Weights of a small transformer language model.
Size: 8 layers, width 160, 2 heads of 64, vocabulary 1024, 2.64M parameters.
Architecture: LayerNorm before each block, learned positions, biases, tied embeddings.
Training: a variant of SOAP for these matrices, 125M tokens, 5279 steps.
Each number is 500 + 40 x the weight over its row's rms, rounded and kept within 0 to 999. Layers, rows and columns count from 0. Numbers have three digits each. The size before them is the row's rms in percent of the matrix's.

# q: layer 4 attention query, 128x160, rms 0.166, rows 63, columns 0-159
# k: layer 4 attention key, 128x160, rms 0.16, rows 63, columns 0-159
# v: layer 4 attention value, 128x160, rms 0.163, rows 0-41, columns 0-159
# o: layer 4 attention output (transposed), 128x160, rms 0.137, rows 0-40, columns 0-159
q63 095:499483491436532449551565491464512473499506475546567515499545483558476575460486533437501502550555431565524511506505478465510540443485430479548508456514537512451513528418583486548500544461551508554542525483459560466541528468550501559489487493503474528478455464433554490486495505496462442531474480507528466531476518508508456514492419567510506490494598560434511540490512506501550461467557484414483538536529548561489469507461532496483408432474446471493524536495477485463401418459550546
k63 097:504462508469511501528499484529600521565449450468546461557510466497481460492593522540465562475547441521472451452495483494484500464492473523510526545509481464490528469528541484445477493497478539485507506521551595496470479486499536490457448496490527506472475426541488564538537466579527483511508533451440478492515540500495490462465505589597496417477522539504505554597526526536425514509476515445465527515475482467539441523488507501511409489454467522571550464519467453362441535542564541
v0 089:575514503548431560500417527493530534572493534586448512478486477455496531488500536447451526519405435524438514491498499552434491499517551568497447465548513489480525503506518551530521491495507426519479485474477484517542428448543556539479487533519494471534560462433520496449512445538509528579500477462468511481489510520548471474497575541459511474499434517466536464490467464533460446535517488544458515570558431513576509465554592574487454606493484516567520537512520454494480467507549506
o0 096:534485485536475422499519539508514427454418555485486414543509485530425473449509453580561497460572430425511528471567517471487477544517537486412523467507503501530528544431554478512480481528540536481421474459560529509482454482414499468483487530452469545481486551529496472450537506482475522446472467516487477475482534569494519555438470496577492476436516503471456526513494495530497450521487494465457504465533513474451538565515401446478531537514465489479412565493540559450490579510508469
v1 103:478504469583453490462548535533585454502469477529542528519482481506473482472539548539465424549461466459556513600481491517442486510470510451441440473479550461467498543529509544516499560462486508489533474516480464428541547418452473528537559495554521493509526483569552536466446504492511488514496494550496481475494486396519520474512505541514499470492420523490533454410469533550493554571472530497447551448485514501597537528506501541478559533524464512510457404485468397497448446550520493
o1 105:499477512492506472481518511495406474468475534469488444496530548495503528545497448490483512574534514491448499518551542434513551499534516481561525489474517508490471421451494428559512480584545525581434474503563596564520539548565484473415499452527428514503535562514545513476457507535490518504512522451529483547503567497559543483536454533497494550522557502460456496504444474480540493457550424544542391549489496453478496488477500479547524582531473581549475556481538574525537505546496467
v2 101:531511499553469506444560501524562586499469546398491524513474539471521500442449501488567516523474486555410503472529529504523552468499549478592524498508471519509442459457425459473429539531487503521450516520490504545455520521477549522469459552515499388520422506444560488500437504584469520514547465482547520573481512507479538401481472444541546457510494469541516481507465453416516545534534550456465452501526462448509545553458436487496506505472497518490483542539513500441417483514485519
o2 100:500533513460483459510419492438463455546506417534477513503458526417472458569522525503458431529512463431524547439551457378568468516466553504434526511519558576469449522541538468453498455385522518454468493485516506429550523577419479421482499522481498548518470530509492422586493537457530547492476510497502516495471468538508511532512454505557487476516508530496522553467509486535498499465518545546514464500492474564462511576535565477467485489556496461502484452516486462480478502485548555
v3 093:461475607569485573529472495418479524589492448561468481519489536501453566562502480542440524507452517503554508472497534590531513478520511500493492547498502418423524438537425468506473511507464453492582438501535468498471518472515484507525567473506523537496488507520446409436456488486500555469466475450439547446487478511508417458458537492445478482469540546608570493476465525504489489500546531457564468496528485526511446443550479497521557507494519476549558503526498533515495535535458462
o3 098:554554451576506499527560524537507517474549502509466483466509486541484427472547457489527577538549486501503469520483532510480499438522589540491559463400520465501505533479586512530457558469481486509507490561481534514501548538501547470458527644520484494599510511469603533509571498506540527553491534553517537464505478468571472504489506490499487480476553523420525468541480524523485549554507497525462448536502485496503516538458464527566514499465479428461468407451528525516497516522591442
v4 097:468494528521447527478377565514496531535515493491549480522527454525468472502436420501515520498499454528556468499466527595500533508462537397544439511473462507497480518483490528509467510471486547438466498475466510506537495513482582513529516581537427489531528582476479519485534452518464536432510514577437498427525482466553514502474512510538478540493497451466461582510531524591535523542515528475453506421525489492427489529458414534607561465514480520505424482523470503452468517473533458
o4 102:562521463541507453449518461482503540493554451553503472450520556468494490506480474493458529538516513513526539574548441476525463499512499583471548485468522489557437463494522474527511483557513524501501461474479466518412447479583514443495496485440492486436567464481484468539537528439524497493487503451524450491494509486583495430514529564450492423492470545520512382495463411523483418517476461480576435486444428550584515544517499532430501511533485426545530461500463495528571475510474477
v5 098:499534507503497508529524553491501550473462541468527425587403531422544493497449486526489475527423444495551459509518526470564520499528516491485521471534474464577497430520501519458452507463582588533530468480498500463551527485458506469511572482489508481493503580479460475487486504525514514514512514461458458489471512442460516448456486513469442537526552484561494555468501466518431535495457490534490619530452528525460543526573480523557554510553457444520498483502445528528460365420508526
o5 104:518525559512465519528561399579558502562561414512536523531529509484521430542519514461500548616523564450440549422462544502490530519477518506562461477556413504532482504453433476523541551531512509503423508492485563480480549542490458480482528505522513549461491508524554460498495488542515561562553468459526459482527491574538539527515556511431495491516485532488493462534567449492508509544489499539464418475478535401505493535508501469442495451520509476470509492427437509514520492513554456
v6 096:533481595478597483460526486491551513492507463548488547495553584512501578489513573474509516561544508482501491410514420569510517532509520494514470536517489513490450474451487445526526615530518440505497543468523473495494479501501534474474519509502461469511529534537541494453539439473437470522587456528464519560483464513472549582549517513451502443500593484485481511511490495507478516461561495449391529485486395529477419473506528557481450511538521547496444534466506476454509454502429486
o6 099:485505433470441529504541508514454481546503507417484400538533509488515483487474433531494497502450515466462463568476445465566530464547500508425534481552464532512515512508548503513461448522403436507572499556504505565489454455394451472521645474449546503493511426504452539546511525461488504487504511579545468573471508487485462520516486429569456510444436502488511500554557525520501533535499565563485534499538499489467507580508528477469486536468471494488510511518573496507518451468480512
v7 100:504533515577446540427495512517511428479525524431514500513490488437538499593510532501570528511520527545398523494547485504471515496488544507506493556471534517517426530532546517515447584546440543436495535531493537517486593540497455533513515431507534570512426514506474546481518533472557504558519438529488490510530473516539446562437492437544494442460522507511492505508527524514527497577519493511521529499404575493548460464477439550534539538480439536478542434561496469426503470437455485
o7 103:411446457452542453606569465525490568504461457498527486565525522499521514532478475455503497555511549458555502524506438448508511462513479532521502512459560491514514514528471560494577488492528486510529547474545547528561497425505491479561416509472488441578505466501581475568453550562460566490456542511436569504425565507506460545557524552492484481481477485508481551600486523520561494513497469501530457541430457514448477478478529529472489537556505474577507503551474457530490447532512506
v8 093:489458549531482470446542412523549484463529555535527531563492504438420506460517503488563537475506492408487540477374527501485489469486536446475498539454535597481504496512499547486546457523498481488453511466443515520503482494500481446522475501514485542469527542520510473449536469494487523489549439430457415463582515511492446556445428491492505480470471474458502542569465458472496536532494531485509581532499540475513492473488442573546507527488572548391430500517510592533453531505489466
o8 097:462460478511448571524483536528498540471539456450466523549545443539449462545488505499435499545508491517442508604565494461504495471494515468533576501510501532457508515522589519459488469545460449524557400505481503471464557533433584512541455488466491515535451499511452521513466548519429429533447450458535576534513478479433539528553550476468465535466491487504506554508471471527493496577619457528479497503516422503555480458532540523465494538534460473512494520501391495520514465484521533
v9 094:502536505503512470547542419542437502529423547484525525496517459497479552489502504417599488457441564529421445480521555503441523589510557557561494523471508530505493496439485466459504441448460551517483494525511498523519478483470504458433480552484457553543564493478508486440531454575543577541585510515474560489545478515431493517464534491446501537447445539509490446546524549459538462475520466513521526485503463486442514513478532488560571537464436542517482561489488483506571481560563492
o9 093:506505462531399543474483561475559467493459561495461459534444494496511488505538494493432542490508480545518492562502467555564419400445436489542497526543561532510526501544508421522510507455563505458441522427479519524507500482429508532502458517506529515430452546503512440532452580449472481435449543461570504440444501513503492545495504512490534430533488484456455535570496524474531427485571528399523552475512503458574529550492516531499526521518525475464533461493540521463432529528485503
v10 106:516480486479438548524534453503467528492555492566542493435474400499516506533539566539485475506496497507457483554474521501552489392410548550407514539512439466526526519444509511466434540480591488540598483496483524468498523402467494473501479484500442516521473578504488498479526478466536607534455468554506472549439559512492460499585511496428461495513527564499482512482535526514526468550578523517468439498463491549501470550526522504528498496435461484455448494505527509526543498501546441
o10 116:507501506512532516456499496511441480510434541525475453541476473524457392485518411572485558502521547488472492516482449548489492524538518495484461475414554478511486474494439531526501546531479513550398526456507457532454511574515450521517454515482501542513530506541528534466465492530485493480591507425479507447435549501415487576447558527508501467465470464426555469496448492503480538512519511470453510478569557532566477438443455487542480498482504588395569520503448461528491541515547471
v11 094:506519504469564470493505500474518483587465548516450437484502496507513480453438490443438503458483483498503505558545451440467536445479473521538478486485525482550482523525433493469406509435482478451484500445439531462518471523608410571432531451541446528478493476537482501499480515486534445473511504587504491524529502512526522506445498600457562507470460478542491493526425590547501424478473482541548437426448484463537514548557479487489529560466503543521570472502462548533513543554502531
o11 099:439504526508537448487519480516514458454568509469467459511475563573517508538517517483556495458468489527493455486513514548454522524494507502498523520598576502527509482490531499489556431534548497499410450469557514536513504479543612560518457491489581442505577514448567524567539570543586526488521493503514487471505510547399432460554439524470502519541507486516488540463485502514547498480502482553464551511532499473446527451469396479492453471461484500506486431491589478543512553509528425
v12 095:475457578478503474567504525501445451511421454504544541415444517454500474560540444471444508569486487450471436552491479419463489491452441533468523496583481479479540434493579405472536520526498465538539545529458538525508554484523502447512493544431494507517506567456525463532541490492512451459507452445509505471481513457470571506467538497558589502527537447515427546534486553456496474482526546544496462484510514515447503518481453528511482527569484474497520564564543587499515535446460506
o12 100:569563490485523520443483427465506537470502464505504520517562499492508531434423452513460511493501462571450487530519456479507558525528481509456561517541466567450521464583470494498521537462513558518522532503533497441542434449499545585495486539498534526516501484525493507391517508529535472606483484541478513518480456415466445556480459433487451491482423555497528507509505545527502502492449451455470479483583542466605479459411498557526512422498480499505506445491478437530475555514496466
v13 097:497440536510546519480505508521487469486502493505435540469502487501459523565562472485499517474504495514509466560545484486541547497455480450480433496512494564506432469524553472470466476500504537450548519539464600492528475436471509555497458511483524478472569491443460488592472453433568538477428502558593503543524533518528514415443489526478446492489498467554525450462539511463483454559561450481499413593471542578448531462442469521493462527432517469455473455490479420511455554483548526
o13 106:554524406527546469462471507445471560463479567541550491454433493520494487501475506493478431459519537448476443440487481496485400539516459464493523502482522456455488460504479570510508487563545480483489559474500352485508479535525513453506489501575459470489465538448520514479495485561497531586521484452464586497457461500473526471445513491469463449551494497505529544528550544418519531434512489492545509469540481512548493507540447470562542504511390512542479494586497436508515500471470432
v14 104:498526453527505542423500507468504529505526472506480511471534439477448488489459477529492520482459469475458522419495455556457507449452457535531483464515527468474537538459475518543478440541562558512490558503491516564527520503468492441463546531464458547578467540471444506457514514544493613487520539491498461462556415430492528502441442488512511466599513532504530377461474527520557497461527473492451462529540451463584489428574514449454479474488515587506442461487504455546485535480515455
o14 108:521508478513463506541413467480538498561463580478508460431532497469480515422571469519483486517546524491526527541479478498497522493496485558517509563473496576528412535492542455428564496482528495521423468497493497444440518492471503509491479432474516466482587425506491540459490580508492515456474484591476498460474469557508477516576503484526564448474535553588486559473466481456488513544528532517523504531484448545494494503534465534574532518469542470427555514555456565456530533601570492
v15 093:508495538497450531514525479492485505438431488549545509488464471489485474498567459513462525522531458483511495454455488506510505413421523501605432518555525468452531532452464434544490449527543438458464468549510470531611476420471525490504459515504533511526491553563449497520555534464544495468543511544523543542534478505436518513578470448508532471575428424497509512480520532543454485471520497504602548475519500490435566528543500508523481484492535460540526488424523514560585454468475565
o15 092:494561434532529491456467465465478507519513509535528447432590593546498466492449555415501437498497551552499478522500549510477546501526522570531516505468491464501538522494579432389509530507526526554513520507513508442425471604466473522483502498426457494524515478486523498475543490481544508543498545456486439506538493539573491496472521585473471442499439473495538535522512508520502523474526483398447560480500525473540491475466486447504536600462507552464541496501544575554450525451479459
v16 107:511562536501483492484539579406544453486586503497537440540469484466517551507475508481498496489503446561510494500543493421539517547556535510562463443505518533485511523477500473460436511473522485512530461528511412517504502493575545501534437518468370512533476475529399553490504550503464533566482541472508476542452510449484534481405498541488497565467579541504505455498576468500501467474482580548462502497523489564520538507491519473396537526470538495495536485534413491549527455505452505
o16 117:449555569565509441502548525535543501524536559455493508473572508488509452510492470510521502503455533443481529435416487487466447498423474480474494431513485489497497460511513474560535532474465460473474564460569504547481403542406475469489474455548563482527490517411540453515492466522430474493500454558500455489524489568533404551499598452476516469552464501555468522487434523494516519524487495526513551505447497546418502451478482496467525490469481440467517502434507510439497547481589479
v17 089:564539517473531467518505496527505495500530435463486484511427592502510537505444443497469500588483505548488525528494592510481497479494495463571426514583474485577446470542520561434466508450576538484545497449485488533488461490474502471479490486469471466552524481417464510469543513512509484416547396510491529475528506432481469530423494510459518550564477481505504523434535563558516447448556417500485559458549459553511537488534463504491431509523530461483476462497473528460430511543548457
o17 094:531570516495493453516516443502511507432506540498499411446484451460489525461471460465494481492510459487464541506505474582466456514529557475483467494531522552485533512514507413497555471478480548552398543506477527476451465496508490432497506548501531519555503480568515477517480524550500523579517479463551465545507403568491545454574544487463464476523431489552543449444598451511481463542525516524531460447499558455441466557487462498515464483554435489585553463458479476571507480495426528
v18 099:463548600514438517489471509437564527445415491504539492490554562508470511514469512512480493565519448557532509508535489469568492415573483492478525559535454515537499487512456540509533553467547534501549482561517463480528457446565535461475625478459521442500472497522505509504482521480540493550489543518541413483498514430509511471415495529552506566470538554509483452471480487559529420497547445510402598473484518511504578533517477491502486473435501540525549494523526507446492491495524468
o18 104:465460504523544520565500480571482466542501504564536521460495488449521496499380491463518478506447495501508585483438480512514482507488589513522464466499545500479436467459476470443567471580476526467449575464519571546471469555517483452533436465585505520495517537559586536539463446477491536525554447551494500525517426491500474508579517475500514481448470411509461486458524454466484523475453508542515488499465498490495481553500494503527450523566517470444411501462522546544490554501576416
v19 103:531548491500506512490494548568471493451425532526479444557497510532489451440541542494530482552553495493581476470481488574415579465413501547542524488514442600508477474488501506420491533499524487483466510419493493521471441557407506535494476460519532521449518528554515486503473587509488452493472452477536544555458463478447419481483557538505515492545462520430527522492523485514544499454532501544404519513542479510500478443454585537515487505523467588548487531498523535446490477455499432
o19 109:493456418500500458539455517419506452485530419449517499472462547508484533549506480473495529583498454426460528468518507491542508569519543497444424494456564434477540527434492462597475456518462437524502529527509479490465513479443450483546477525398457491518530513534457541485458480465474484491517497477543384498534525518498520515561484502499499547516466502590517491482504544553468478464495528432543486509588447428514517578518557499491515502460528510482532493570556460538423502562491524
v20 098:501587377550488470478528471430554500468530520507543492546481524519475485445501569493566541523592429521480482438516523484506481518559481515483435550458460518482500467405496461486470564440504483474507459513479473428447514465539492539495475533568475488498577489481457514454477498461482544540506428503443521469485488503484494435499482527519566556456475526485430507450562497492552530466510493527513559565507442459449525449479529564495570563489454539535471525435516581466478504532510557
o20 103:412438519516432511434522560548555512433542474487542503517520474506477507503563488533510450498474494434461490506485452537594514544498515513486505537600535593580512503485473507518513513535485467512487509418558467541503557562530500458499555564519525513493501512524570488488547532508445450472556570489588456520495553542574488509546514549466495529535512481492477491510450557496449458548558502526568506468516504533513560512507575439498442421448509456505559538571479484512454558509496504
v21 097:485446413473409516546553476503431445437526490479503508534572513489456538515506486527527528500502558497445486503480471457503534494486600554468461553426512480580477605525482489529479516448529473470523463492556491522459407520492583534528568555521520575466508531481443477457529492532578481530559508457536501484492497535458444436464464489545549500537508455421498491470503544525413469464439472487515445447508513512470552551465494502504552510485518472487509558496538432466492550544500461
o21 105:508485523527537506479471578509499547528504502523495447533425455572513482486487514472406493497480467541543473423482522500521467525445443430547483503442572502443511464459498419469510514520468539450519435431545479505518511543474480543534466474494463470514459545545527443543520509514439579455451547467429492502596464458467502473441575568517484463433493517488512507480509469505459444513504487494481483578482440562561499527540537481460439482526534455513541560440548508515453482437423447
v22 096:483535476593476473526545477407528484456490437550513526416451507530549464514474598496529533513483464499477554524529505485490540530504540486440502529480514575481510460444534472461498502527593527536464513542506512555477456519556425476537477542484594478428487452515478546526488478583435484494494559466531503561533513426518558483500454474536449465473564500455547552502461495458507452504460553520458516511489486580509462543543493543434508545473498445474463534564524516571515466458434527
o22 101:473471591544505486461454576546476516522487538469475567552537450551430514493455488509431446506459521466465568467494547454475473458472430481468494492463454523453476530559454598491483447507459539566483530462568508488525469549507502490577494493509388491552476491482497509481548505496608522547497404552497470520482457538450478584502542451500547543505522512443492553520509538500483566490458540456488494442441489470486531475490500486502577495511498493478479503548508490570528503489582557
v23 099:530460474516519551466604435518449480574546485551450493490533417493454491585486469475460523490495499467463506437503523514403504494518531609524445439501609441489485489540481535473531467466483484563526552517595535519429498471509422475474426500504511445498523515540524518538496512498531504443579539519438489507492536529495486454442484482437590563536491496443504503505504449485448550418561429535452505513477481495478486505523472559450488502537482495500550464480476508517486493466497494
o23 101:477534528495461485508520529465531560491493576475492471512540532566493508469511490484506423493463483452448411538490458504485490581522403500489495555453562519537556501526586453533514490472512548495458482529451491423520545456507584533469527466442486517519403536464480504567451535519496528574462483516512525484515461465589504516471500458521511398504582549520477514476537516545491526478525570448497517497442565507465569542514542456467478487497537568447472567486458455449451539504478444
v24 109:425496527513518502490527444525543468506556509494392462477568466489453498494492520464535422555566556493481514570534516459543525464522482496581533535480460509490524488549547561513578535531408537535541537495418551514480531526503590530447497477468550455510427496501522464449477508511547461478496503565603484507480542505476475466562515492441422504444477540533505531539427490469521527529578508509539413502498545512487522464439528523461465510447452519509473528518540462477524504555435476
o24 111:510404463503476485494483573432497505521464531530481494582432564457646482521521485470565553449489488508494510538510456459526442582518515502486539468506555508497529462501448576509449478520463428506469495598504448460531524502432466511532550551586538504505560515536517547516525468542557526480510436496461603507524558469461503475487450501487514535493540443496495497475534431458448532484560504524512578537498463494462477472556529492515573533516457535504447485532493475507478498526455519
v25 099:456490461495467497488579498517496471501552567542519549563460515564568536427548493480441458499541529483487538477528404503413528522468471416508532530526485475485495539566456473523477513464528571543522525527431423472544498599502442499452509491499387467501507491418424408528530462469479552481520442479516473509501495490544499488491531538522543553489470513557504416499492481472469537580547549492528535548512474517498447476503476525498483412517501540509480484503519558473520515432528456
o25 105:541586528470548521557406529524455481499538488498523508523520493521492463500533472542485497510441387465533449496545475457503565491529532511525516507526495503483520448492515498517523497471454501532517548496405482565411497484512537543513420535456596518536495403493531461469451533545537456508457519508551527504436498561466486500511467416513462447551559460498488515507404499427454533452526495506498485486515440484524497552563519434571475540473474515571525501454401536493547486542487514
v26 107:543515476460529418462498486469430477505450490434504537461434557553526407499498429513444452479460512508504565470514470484497537503548532442556503501537539524513448548526584426530479499449543558500441520462477475537452436475536569528607503506485518480451625494515502497448480532535534452522519519547482567468525450519446513520546543486545500450425474503520465467445475477493507517476496484450492551521503537511422442485535548521543528523510526454479517488472541502475541452468556422
o26 113:544545434500330519457541595481509561535473546528499444444496484539458511494462478465460549539425464489521488457454585539497476527492486523473466509551510514451480476454418507486517469501536539491558468463506516540577510518483433519423422505532482443466523426492464474462461513466541447471523506502523469553452459512523579529507424496516466542549474490462559478542532498513533460521481526494501499465541487460496516483504427449472511505516549517598467495485484501532515472489416534
v27 094:510540559526526447432558473444497477446544483528550424505458548488478467480546498492580452468470501490453583478550531502506471480543370491436470538518459429551517413484482500494507509460504507429462463502495475512474482450506564439452497545521454496457468513502510479485532568471517580480436500502588593558518473511460536509556476521507513495461465451509506493500464557510544515472430534543485587526472552496471510526526530492497456491516548531506563506446571485420484527538478461
o27 100:459553415499475501499409457588458528499515462498445527477494442490464520524476571451535483440500469469555461481480538535544494503537548513551522461522551514481519574509379445502485481518525513497509532519566614449511556552499510429538537517521495492521481396466454531500502484578501524491558549448514448472534520521488492499538578440452472463491503468514510456581487535501485493480514479580545523477507492493477508454506478503559498510544507544476501502569560524520426560466550568
v28 105:486480501507504590416508518541500497484440494481497480528450541499447476602550551460427449440599517537511506580489559473505437527518496567453489374469509549472464418494502478536516490555547492524442478514513513565487474550569520455539524515565487513506547501397482466541436507519463543455506522474515428491494477488500446575501495515461526513552520515459501493472473519451527448520513442525475477494493551437499530543568520488504505518465445440507540447459495515472527520454508560
o28 111:484534537566449569491548428468481501454498481525457511422553457474417517453486518505517529495496551442532469474596492465502497498600522488551520608481484465496477585479445497487535416552478510431490554460546460462517514429509498568442454563518448446454496544503500471449510522499457487517492471491472526501573510480463504503484509479428502530539522434536501535515536460492481553538440527482485585542509532587496574533458482556425521487526530550471487478490468508484460507531534506
v29 095:498522466486534492440550557506474569450529426525510495518515498547561534489480495474494484486466496513472584427475548526511523548496458514482462583503552472567551520536508429496479514537450491521525412560522543491505454494509597446474430533491550523516534515531510490560460532509443480508512537437498553538516519529532546465581522514518465485501469428536572522554465467496552490534542506469451442496459516459507565514511495562500502436481598558514440492583496500561545437455577526
o29 098:484491470524512512507455508506435532612466446529513489516460463557473539505481542478502481521525506501508532547419538428456452498511525513508546512471366541517478466525474501539506445430524513495473484529512489521510558578451508517518487500494464568471498540467477499459549425373520539495535528556541486434455503517507553501475550493532479493527533566544537539536508485479478501435474566516528566456504524517452503443532453518513484514488513488509624521533472523412564499428432447
v30 106:502458494443468533537529437522486490511476477476554544582497495538490481463600474498480429439404467503565561492519527469487503505489443465519519554495541506500566556512526542498473493460463488530507569479579537452466451507538553517529525554434452513463553524565553562524505488539517525535510512534528471519431527456529538475460519467425436480450527465561503480443532534487515573468441514470530457470536498456501488449493567422581497507546530531501536509490447438511422585500470496
o30 107:556530473522477573423479524492440483446558463436490461482447475474487443558421488449491493470459532442496522493487527528509525540425457520480453446438451486521434454485454440539457562492541475472503490490440447516484481469515444471428487394462528464456460513473450489423516501509512514457423479474560495462478439557475550436521503411578488471491511531454515524453471489424532478509538463569455502527419523495541510471452471531504474522509541453506491465540477571493505459508488465
v31 106:412490498481523572456491484566513442491570527543530486549430460541499448434446423496547528420543498468487541492483486525510502449484545545412494435509474428521514552539584468483470451415536473520569554585577478520486535502547512538571524566512533498467522474512503443487459544463539504480546537545496482460410505532428483489448504464512494453490474484496537573529498488528508497464530454491461530587434499516446507518500511539528576482475512478472442457506473516501492516492492544
o31 114:510463496510438489514508492477558508462512452523496538490551510548513443549557488470491501534479460564527448539514523472517433598510439472529533531443433460477482439444497528524494626579486495534487455449479493460520507552561549532559471508514482562502454409536506470507501481523531584547497472510511581490507565505572422502532495444510474514490483483540506478508429512481530518525475536436509597581501566507520561528497506458428473524472553507543516522495431478472502539539475558
v32 107:493525513554511492485527451497525494477490486514500528521525461463450500458499530533451524484505493551445573507522499478491414527511493509473508458500479532534438500549472583525508592459502499510513538458397514500437492524474431448521521421500506473539535493487442502466514508532564456488473485458454548436520492572518486558535436541538417567531489567453541522587549500517529506524494574484516540507497539575539584493540535531465500527591486412468563489497517527473427510502585425
o32 108:497500566516492459574497503567480563482515518479482441504553481467540524501475521533499485545505508482523534450469499549464468481473536451472520456479566481437607558453464490420559466514412571463483419512489499547454532442492518561468488584525481509490432460528495515531483527542436471433574510455552562541496539476495485462499535492453548525533534451496440417464529459530517486470531516476476436481464499485468418501482496542490520496515467546477480564567479484523543563572463576
v33 090:498519470567525517474419495580511442504526528572405476415455475523471456524496586553432467488421501466482447482443439524505453551510508512564522524483549545552558550518477490476541505459512519520537491467556505432564544548466448482498446555492425482502471471524513542478548517485510405537615509451516494496500551465537543503428524527457521475504486554505541556476517509570479502527510514563542507523529434515489483510498423495544557515541508549514460510451525472481524463454496516
o33 099:571487515451508488488546464467546539444492470474535398502507522555526517465546427493462501462505569446418482501503489429532547474538465527452466459536505451444498488507577494564472553530507497509493482489470545531479545540469596487578519448444561477498480481558506507496468494440488528503431431526476501533425450479442558499499458559537531490478499509478398510462439487474534463446505469497452487472510485449484543465521549513470553425518488509485488507452554539432546420536442456
v34 100:495536528550435495507447511407545531472567551461475507466483468534512427452478546488559508404524421468520543464544485555547561481549516439523497513519488456486520518508444493463583558515511554500462446508466458480507477431492544523480418541504539495487461561508544493552539553533498501517462523463487518515426493467490540524536487483496474478568459540572612521504557485478508510553441485449501517480549511401457417534456472524508501522474544513590500504445565489515498484474516472
o34 110:499511513455478515464507535450441529558520395567516534531495495495526453510571452530491463531516508439548555490460599536483576493429608533482539506510483539518500529565524548529463488503535479513509499503558466489536580560484473452494578472495466453489534452507488526533493395506530482457528531532523446496479497515530487505468514546482534490538558494438531445527479502594496432508462514448576477496469459523520517474577512501562553554582463482468507511542473596470515501491551517
v35 098:522542498520512507517524521501520580555451499531458553513448472567441388488401518467512500526479490495479496497487461500444513463506544541468426481523469528534444423502447531497518476483480523451482511561534535549504513515484607466517514550501488486506554432483538461522517479518486494439533522464547478519475527477494619470526524497554515591486401496545446510472511468520492551492554521518501505522438413579527569509558472457464430492501509498544557490434428538478485484509563514
o35 099:479542483440452487507465470468461502487545551594502507526457519448545571547500499452511474454489436523438500514527407468483438526544456549500482523539478518514489527395467476515562448426560550509442496500457480502497464593455561512440510453449407604480490437536455505461458497439503451511530491483462460481571482515500458487454462465446537495526505473465421518451516507442508502414512524508478563467481507475491525574509475467471495487507484522431480516498545550532554492486464483
v36 094:518519505571501545439468435535468519548488518460440483528483441589434497445498493513436512529574570482544503431543512488486474451531508448553484418481494500457539483529516496497546479457544526514508502525457506502532562461493467418501508425518591467468419487502462459579484530474479562528516517494487459515492613466551539502538537517519497479491446525501512537510494512459621520473468407526469517465502548514456570457518463455489501517486441460575478551492490553458489515543521531
o36 098:464421467488484511487512553398549413496504500571521528446500558458512481479571472494532452507501499510457514529496508495468511521534556518474499552526485463521421568441451470530495402512494497515524521468472515511497501593605580559462464526526469545497483515491518565503489464549491409525483478479501542501473503551546526460477528485464491480496550454521462497492527426474573506479549529399533527510513490449455436499521594509576446471539562486401510489517464485503451513500484497
v37 097:519497559494509437508496476454460488441511498487493496489452490505550459457464535543487470392579474428477521470476472489579434580512516522485494538548562447475421513414517551502581573493502489540535433514502514494446476487451449509497587548558493469497551523511468503515482517533544502520533494403483461535487484525470474537479523560561547452462500505418497497463407498497463476554507512539499476493457466474530499543475425434514446499476509538496545532524434490497530588556517553
o37 094:455427521482507524463490525525422505543552492542506429521443400487552515483565524500516500480566480481529464501459456565490498442459509390479521550478472480442587493476463468481491404494482484479525520459499552444486472505568498527480487519465485441460494477490555429532522466452500521558475505605461456496499463518419428555431491429481483518475510475497503482480460524514520504490528543522452453519455499507546505398548564468459463517591499478500525548476491498534446492561509463
v38 105:532498521505478489493526528503460462457463502523476480491545473515496493510505505524503517491448392477416464536512509495536587467474515461491449441525504524517542498450505398468488492582485470490539503523490598465482430546497472497402530525530502549512525563500482453501547481488525494464465497548483440569545616534533447501549487504472503545537520517478548537480522454498558489497491544517493518512505429450424481499404447493520493433529439546466456529468464526530388583518574500
o38 107:513480482558555553486451443495437455468532486483580490503508488484522564524512476557535436498503513426521501501443477571525507493504515500435533451460534503446563518500472515446445521540510473530437471461462369454494544537499569549553475487445526520476539497496544548546450511480477461473559504437505504502453495486483518557413539468543463422525487534514443486535477510563470534432472474528514473516475493560565481490558511552450539490462555478463561414494451522550548453471446463
v39 101:455565544493507478489468513491512507497592501549518455468503507507469439514528514534481513528514480455528572521515460438430452469592542499492438469502564495423485482500430531557548454484477512460493477516550504440583483529469518496505528530510553435481472525494507512474517522442523452499522496471508542567578479490572508525472510468523547461502431484528601461393403507499505467497511535449457552464481557534561537466477512505501534496486573506483537546548481441475482508608421535
o39 103:522464399447433519478485463519489445498449505529493460560564483503504541528492505513513476413548402500498468447485542504473472461452534506476583500492492462465496476453534434485512497494460494483510482557508570536568479568559517549465513458513397482521521465467540508514501519508501481524518437562450488482523542530527528476577519589499475523488545501460506544559489548529464534459529403578483537587394424515449497463538480456483482501488424513482497422480495496499484481494518464
v40 093:496487437470514578540477502514450465550585471435506549556537542504474439544454498492504523565507510505470447476478533504419493504553449511434489460502499448494551536490507541508513557537480459420483536535574521439569492470599488509529563528526477523535535515446489528472502561545527556532518496495519586443470561487491543496512491519437496500437463505472486465468452481523493534437569477494506424580530514430552480539473486500414487460556573524512529520473439448460471535521492448
o40 093:556510445516470508461505494600546503439442546483515447560490458437571580513491477564521465480497528508503499522528475478494481533537477525506511538490548549533434563449523501478476537465457547525488508463480540471450528428501493487479469477508508483507492518562432498495485395538487550484509506549536448423552505455474427464460505457545504508507582537541515496510504485512538482544484492609534565551513562563376589485508493499548503456525544438565487489494495491531552531508437490
v41 106:471497487497472496530488561468540505519486559449468438485395438576513464504484461517545511482465552453639458505478485502523445555519424521534451392548518534577514489554504455465491428545450520476516492485436541527440582528513512518524479485482474477485450467417555501458551510514542504483534529500437480517491550462458533513526479493522417501554577501561516521468549560488478512476476450523498540505520476525578505555435533514462557450512510444514487485504459515507473505541483466